Weights of a small transformer language model.
Size: 23 layers, 3 heads of 64, MLP 512 SwiGLU, vocabulary 4770.
Training: a variant of SOAP for these matrices, 3119 steps.
Each number is 500 + 25 x the weight over its row's rms, rounded and kept within 0 to 999. Layers, rows and columns count from 0. Numbers have three digits each. The size before them is the row's rms in percent of the matrix's.

# down: layer 15 MLP down (transposed), 512x192, rms 0.168, rows 324-345, columns 96-191
# gate: layer 15 MLP gate, 512x192, rms 0.176, rows 325-345, columns 96-191
# up: layer 15 MLP up, 512x192, rms 0.174, rows 325-345, columns 96-191
down324 103:511476506488509541469510490469512464460503533486494511495462523508474508467496507526501488490516557522460467495521502486472519463510498499541492521465500485478449486472441558453479464576524533515529520447486477496517518473494533509478462529538479505443488481464482540499534527454524477507
gate325 098:520488507473523492519494496513509501464507498498516467457492463472471474487549491541510456436524460525524532465479537535473509488518479473502499512506512493562476456493499472526505489502498479515482508485508491544496510501533480483509482509524505518508519533526460495517521512508495508508
up325 093:492537496484482507449506485516533463528499503502496587528485482477511532526455499493445498524504520502521500506539484497491510537468538480493502484499517475489521507480497529511518472508502521450498543470522518462460503504429513547518497520521494477495475464523507482495519529524515484505
down325 093:526519478499514493516488484526510487488466514508483506542496496508478465508499478508504521491469470491477523467486506492506522470531519511510458489477496507456498486523524495494497513478491527508498496501501500474493520478479495512529472488496499487518526511489523478504521475532506509523
gate326 099:497504498535527497515526537503468497485457541464502501476485461486463473539502469482465512540486502476470499497528492494521505517483486510490468516508502477460522540486523469474523513552549486499495489488526532522477496462464491487511498527516466487476537485481490467521500495497478498478
up326 100:454530501529466452511459512550515537479508494521464506481527526454499508485467485511527475472482504498550446481491546495522485484424503483511487543523495519501476519535484477523505532518495470501535493486487471511525476514502505506504545484518525513534480485512520507457512503567515499518
down326 101:508504510474519515488501500552492493485547490564525480521527497511547489495483521502507469523506497541510512498490472531536484508504485492469466492497518475484472461523506480489500504534504489454484492482501534488522485500486519515525533494461517524519523519488548520471466495434542519519
gate327 101:515537511500531504473527514565498523480501493520524476475547514470464493475497501533487502508493505468542455505450486520494481535478512502495562483497474491590507529505498515507514465475495509512490503467479456546456515517497511477505481481500517491484516502452494531464500501515496511481
up327 106:519458534490517497506489485472495463510458495514491539482490504533526467505546519529501417505494469542475502500517431504500502443564454486521513501481561504482514485523488513492490510489511499483476491539497474484516489487498512490442498473462448518513501485512463474482499467500502475515
down327 102:510516486510448553486516508503461428492529448507478499478488474483504542487513497501526523515476495496513534539483518488510552523516494473500505523527480423506505512522509497471455476489514488497489489529497518476520506486487487522526502478490492505521485537487521508502511508464529460528
gate328 104:497513473492518468474515501477488541497549471476526493507462470433474497489496516472501555478536493462470489497494516493541475504515509499466484488466533476476454490509510495536499495461507496486520556530469471459493491502484469565524469498530528458498499540509444529492497497463495493479
up328 102:508499502492509505553466508463492493492495503526490504517508506499472533530493532507484515471520518507482512480492519476469517468460449499502476496543495498489449506511551501551483473517501513518517502493502497511479482539477514539497519459497561480507447465553504462489502468510508456506
down328 103:484493494462442549515503487501525504509490441494527476520461519486495526465481502494525521494546469527451521482489500497478464470501471496510456472502501444513478517522535514498467465552491507493508523546540483544489510528487518538536524528499514523486478474494490509485483509504503537504
gate329 102:535507491521526501508481472501479490524505500505539487424512476460536494488482485476524509510497521555459512506493520538479514505473483533504477465486431450495490480540509499462529504485502504526441535506512503541498505497497492497471504521499499486436498553512508496519498536452494474491
up329 109:499552511512504442518506504504515490530519502483460523477502480485523538524499478504504521486521468467495510505519478510511511467530520497519531482559483460473483528505510499440516509514479552503472493519463514474520515454499473485535485528528491498499511497482486534491479462468515501528
down329 104:472481510544545506465470476467488487496476523469465492533532523470492473458496507477496459475520493512493526454496488534479474492474510541478474516477500467497488523517451503503520495528506523536532496474437547488494461490541506473495497460508538509483524538533503511523480516493499514499
gate330 103:481559497476558476506469461503474534518491506542511513518455494481535498532478505503517468505516514489488490509490504503445458511511527495534518512499490575453500530489555467467493505528475513522496516508495490493500535505533532482468482518484505535499461474501517482471466548496487456500
up330 100:501472460492503482496494512482502530527483543464520497485490529494470491470483441515518508541457493525526508558507486433476536510521532545500484507476517526467532500511497506488479506508496491525507535476473453488516488487524477491507488485483470505504503553487477518546538527528491539493
down330 101:518503516548467511489522452471506523485500504528531497534491523489463528487485531491485477482492495494500495515511553456503488529552502495495518511512486529491494493463469512479506508521522533429462503496500523483490501503521525498509485531538483476495509529520482490488537496505515485513
gate331 093:486514504464547493464587514543487444509527509524486503512496508561522505481496505461555480446558519528530539485514504527508457452489506521509494534514461475517492538507507478512516484482476495470506518461513485505499493465505476554497520484495479482512485511450488481474514490495524540511
up331 100:521443510520478478487504499487539497524502514533494453519501489540479471462534524495500460489512486485512506488527523489497490502517516514494499505545451523524491500536518512524483496493505525438476504540509508499453486492556523507479515495478527513493496482510481451462466491509517487515
down331 086:488531490484501504476486512487502508521489504496508536514507502455506502494532507492497507550508494523545481513502450515481466546514471473495522514525557513485516514453479487506523501508519522481512545449497449535476463433498439511499502524494490497508494467480483489522513513520478497474
gate332 092:459520492519520505468457546481491485509534498512460531496532477533494491481468501484502468523454516477500534504499482511511486504498476524477528502513459509496502473524541520493520494486516516462497522490493531467488495545514526511457506535498513485503515488505502474543516527494475514489
up332 093:489549455501539547502522529480536470524518502504511559489490500464496510463489546514492522495499503521488556522456474455520481504489514535502490484485553476547479472509479488478543537478488538498504520513514559483480456462490563476487519489488513521501499491501475507494547536513507496481
down332 097:504542446559510469490458518513485475475482485502523524505510513511474512488482468474476526473491470489503475472505498516519524511487498517527479538504437526497519487510467501481504503476483494478473476482510502530513553490494528545482525502515543498489505497516513482498511473505535518487
gate333 097:498507540541467511493495495532480481492491490491451482506512462506518474482492491551480517530530507479476517475494546496518480499548515486476499507542492454500469477521492518493522438499528520472489475512516481498535508480507484488487508492464478517511484504528501494475499506444504542522
up333 097:504498459478515499477497514470499516499487516479483525494483499501479515500573488540451476479505502473499505474498501525505513474499489512501495531472468490486522512510481474502531466484485468528565508532480528482475514491493513514518526469477538499493550471497482520479503491528510460476
down333 097:505497534498502514492485496520515526438512540507473495517502500495542529529462482549486555472473536485502450486497512554490524519505471495468478519509467487531509483543549481492493478476495449503448467536480527511472503520514529483517496503491441477462500544506514501496548499474481534513
gate334 096:540540514502534486524497477482526523521509495478522468496530469498508500482466488519495543498518521525474509484541439498492464489493507498456492490566523466506472520479484505497545469523499489503497456506492551469505477536499536481506483509492476522497544459520524522507503494526512503514
up334 100:480506511503496518508488472540510477511497458527498541484507482484540522550512522498542513490526470487449501482494498545487505513485471512533517521494497574512503495517492541482500481525540509484507518481514506484523436507525461519521543509498536544474435503473492515537501525467491484482
down334 099:520487520527486483493461474493541478457473475495549543463498487492492519526531465486493500514505499518505441478504538498506508516516489503485482483455538489507526460497502484532507522476498489511527500500485492495523499481508514501493486523469477499507548467548526495486528485465512538524
gate335 113:490533488516518512476484492486550507509541499530481522516527501482528450493501472479492500495519498488495446495484471482511472505481510499540535552512471457460504506476471455532521524499521488539504493516503514498528500497497496470531503484489489533503532525523529473520497489502505492504
up335 111:529492487514526492525515562516478510469522511523491473535514452495481538434505538534517508471471493493502485511521545503522500522515478516544530527521495497494481521477497540496471479488477513513518498510494493529526480496518509517492480475537513541479461527472461484488484453495440496532
down335 114:524524531534508506506489553520516518466458504533485510528524469504479506502491477479478490480514561504486492518516500448472519488534502549527528507484483537467503485502525564511496506511462521521502458555499498487559507440500492495485525488519477570509463543522465497488471505527503512483
gate336 100:490508463482466481501504473472535488504504537456479496527474525540508519500453457525448500472454464498477514495499542450544490490484503470498479515528507521487530520475509514496493499526532485559502449574497467492486504524540545495501525526519518543497479524532505484504528503458462528520
up336 108:479498532509479498553481490477569516463504495506528488546505498520543517517528496460529543531535533489524473485510518533518473500541510508531486477505493492491523517500497483472484469458473514504456495495457487473483488519515484482492551485486518454504499470448499487499523474533492468482
down336 102:504522531528515486481483509510507513496506483551506529504477531488523518461519526507524504508456554512508518506499459525494490520483506472499532500493509481531545528483460525501475491483509458459466506480513491494495510556472474510481577492478494484479497504524489478508491476528521538490
gate337 098:559501488466507517463459510471529524492548513511505444487508464518509528508497493499523484463435515495489471452509558514464504529505489499481467511524511469494477493472488504518517559523483457542496515483514495502506506524516462472484474522516521488479454482492537492508504490531465463511
up337 094:522467525515465507513538502505469445513471546508523494464508482490495519523488519514506505494515517516470488518493529437562519515551523505489506467527496485433488530482497498534475537518472496514518510527534516458459502503534511481465514495510475478528552468481517517525499531513477470498
down337 100:525504478465532514496495488500493516490504577477503528500426504500497518533502499506525496516445481500474488487501446509502505514497512513510494517501514471493482523495525437500506517454510481461511525459464498453505489554511509495463495553517509526521533455482473472482544487517509483476
gate338 103:465494454504533517452542503516481512467487504500504494496484479486463497478466451538519483464502477513493529531537463489506510510481471523506543516465468538503472508522503560506534493485532505562523479560490495545545466506518520503485491512501476482509490527504493494495491476501501532466
up338 100:505506553433478506471523502465455429465531535508508483489496486514509488517484495483501495497477460524486491536508511519501530520527492497515465471468501484505491494501498454544509501520526479511489473494511525495496529492519485466492497469530508525490492480517446509486516504510495519492
down338 095:518469501475485493532481466483560504527482497484515519471492449531482518501485511513490514548473532468470483475468502485518503492445486516533521520516499458521489479502506481506522458521478519454475507511495445479501494500483492507471522512494546489498530512492489476521501502518506491508
gate339 099:515553506527506492484536493514470478555488497578489476506555509482483484466535477473466499506456474522493560494470515494510477485478491511512494490534480512489560474500501519530511524522486506520511489528544491515505479499467526525496543514477516490484487489499455461485494497503480494469
up339 100:514521470499515531505508486505497491495535543465554506491455527453500513469453495522495548546459507497482462482499491477496485493534537460486518484468477511506448467498544523478516436490536542520515502497474514492524530522509488497443453515467483558505532466480490460540507523506505479507
down339 101:488474505489475512527506458489452517503501496555439486494549523496506530505510444517541505460464439477511542495500529492485496532448508525535538478514465479508504509498500532501474483487485488490461526484469505484522496553470510468480469477476496515491487504496472494498519516472480456535
gate340 095:496522527577520493511501488533487497467514473497478556466504501546507512498496500509515545502456508524516537512505493501507515540514491507474501519457538487485480523479443494516512500514492478473456453553504523447503434471494463501491522521519464515509524492482543501473485479498504508502
up340 097:498529511491519472542499498486531449569492496473529493493463484462495498489503510517516523536486460522479552494471514494517518499532483504416502488520530480519503515522509522490502464517518524489516470508541517484482507488485478514524528534517477535520490481500504473482495433512460434495
down340 100:503539481532569526486510544487489484525493480481549469483539472478499436475460467481506490567490451475479544485457464497488508510450508480496524474488497530517521535485517515513509505521467454505501470503476433549529523487511458501557478473493443573482470484511506491512520508504498515494
gate341 099:513563512489546530426516486489480513519515490511519509509494543495457456505542460496482510489470507502487509494484488488503512540455517491491523493527497422497463464501507484529497525455478496504499506519496476470481539499500493512462498521501480549483545494482543506538551477543487493492
up341 100:491508494505506533481560467485517480504516482496506493483499543512499454548503525498536515502509507476494450482505474463483471501523471496454531503494507541471478502493491513494479512459498485493513473469490448495455477486509504507487476490493492547496523547525490493464512475491490460450
down341 104:505545502531515502515494481515536503465503499506508525497494539509521498492487530505462474564523492453503491480491486491481490472507469486472466509493554501466542504461449457519578487477505541474506478509497485482549462488543531432474493497530505510492536458484514508479471483497547494472
gate342 103:497500505464520471513537490493510490490499522542514464501506468501532544522497490510484471508528552509514464472508498494463471472516501503466498494511491530529488533466495493445470479531502484488491493434518417479500486486532512486520554540533483522512505506490445495510472464493507475503
up342 102:522511481473477506459513472461457531502510514530499487490449530509480502486485487520542505487504541469490490504487481489532487479483517482499486486509470537504489499428501480499512440535509448528512473531486487496480583494497537475523485519494496485468531546491465479462494487461469509500
down342 103:518519471500514468519513496487472466518487509533493518514474462474537503457508527517505525552483489457480519535544516489525486510464471489542471520532502520504497514508492573513525482497517501524501515500515492453499438463550481489503512525498524491516470498531501488544499491543497518534
gate343 102:528517533485490528517510477478506489543517495510492481503519487504489469489471518514490483480500540483455465484455458473483498548541542518503521510542514477434524504513551520494491464497524484489518512546530492544499529509495503494478509478509540511524502526525514528491508492450515510533
up343 102:503491496473498487516502509438454494500504487504499504526487493512508502485491492463495465465512508532527476476500536452472425504480506478542521556542480571506487516519555468483519510507523536489464466480523507546501499507557492483499539506535516481511528529492495552482503507485528515514
down343 106:490500474501512470503498464513485523522502486522488505522496525536566531499489498525504522513500479514506470505524474477515482521486497499473472498535530514534495434497519474505552528482481491453492479450468484498456468498526537483510528520529533482513516498484532519500557517495520508509
gate344 106:522467500510502489511521511511512501468486460477520479529503508507495477524452510520543503552497445506497469478519520507518483513499498521555460482515468545484462517502540474505497526470523474534480511515506455535487518461518494469501468463489510533499506550484509471497516485520486491522
up344 103:471552505507519475490488495519513479517440520536491450537483545512526486504533426537526469471498443514488487488474483524504475554509473526553516479502474521481467504466543481517482483473482487495531504498519458498512472503480470513528530499494505503522494523470506519537459446498525535511
down344 103:494539509467496517507487484517496476526505490497475509537495524583493518473521512503468471488476512468491475526468524525487465512465489496511484480504486495531553511508539449524521524502498474477487522487519469482481477482473500555483502507512499476493494516471519506544471481467511501550
gate345 109:556523484534489531463489487492522501495535542488503472507508526469511521534541525491489491531521465517485521491494522483486477492527509524484488508463485481491504494495508499502516482531506529529493457486477486485460515483521506523457491488516535537519476541499522479467535493503493509489
up345 107:439501493478485463530501515453524495520510446510537498499514499515495468469455455499506475465542472493509536479493487486472531485491512495509525515518517492511491511505499481489486503497476479523493527551509534518471466523493505521519505508520499501511518549535509526469495490536501497457
down345 107:488531496541493514512511529501524510499518510513467502481513472506507557477494482516511494515526487464515524594493469547498552520506504479489508513505540478521533459483421472500488496471533504523501522564533541494521485544504536494530501494533479495513517538524462470469497503475492510500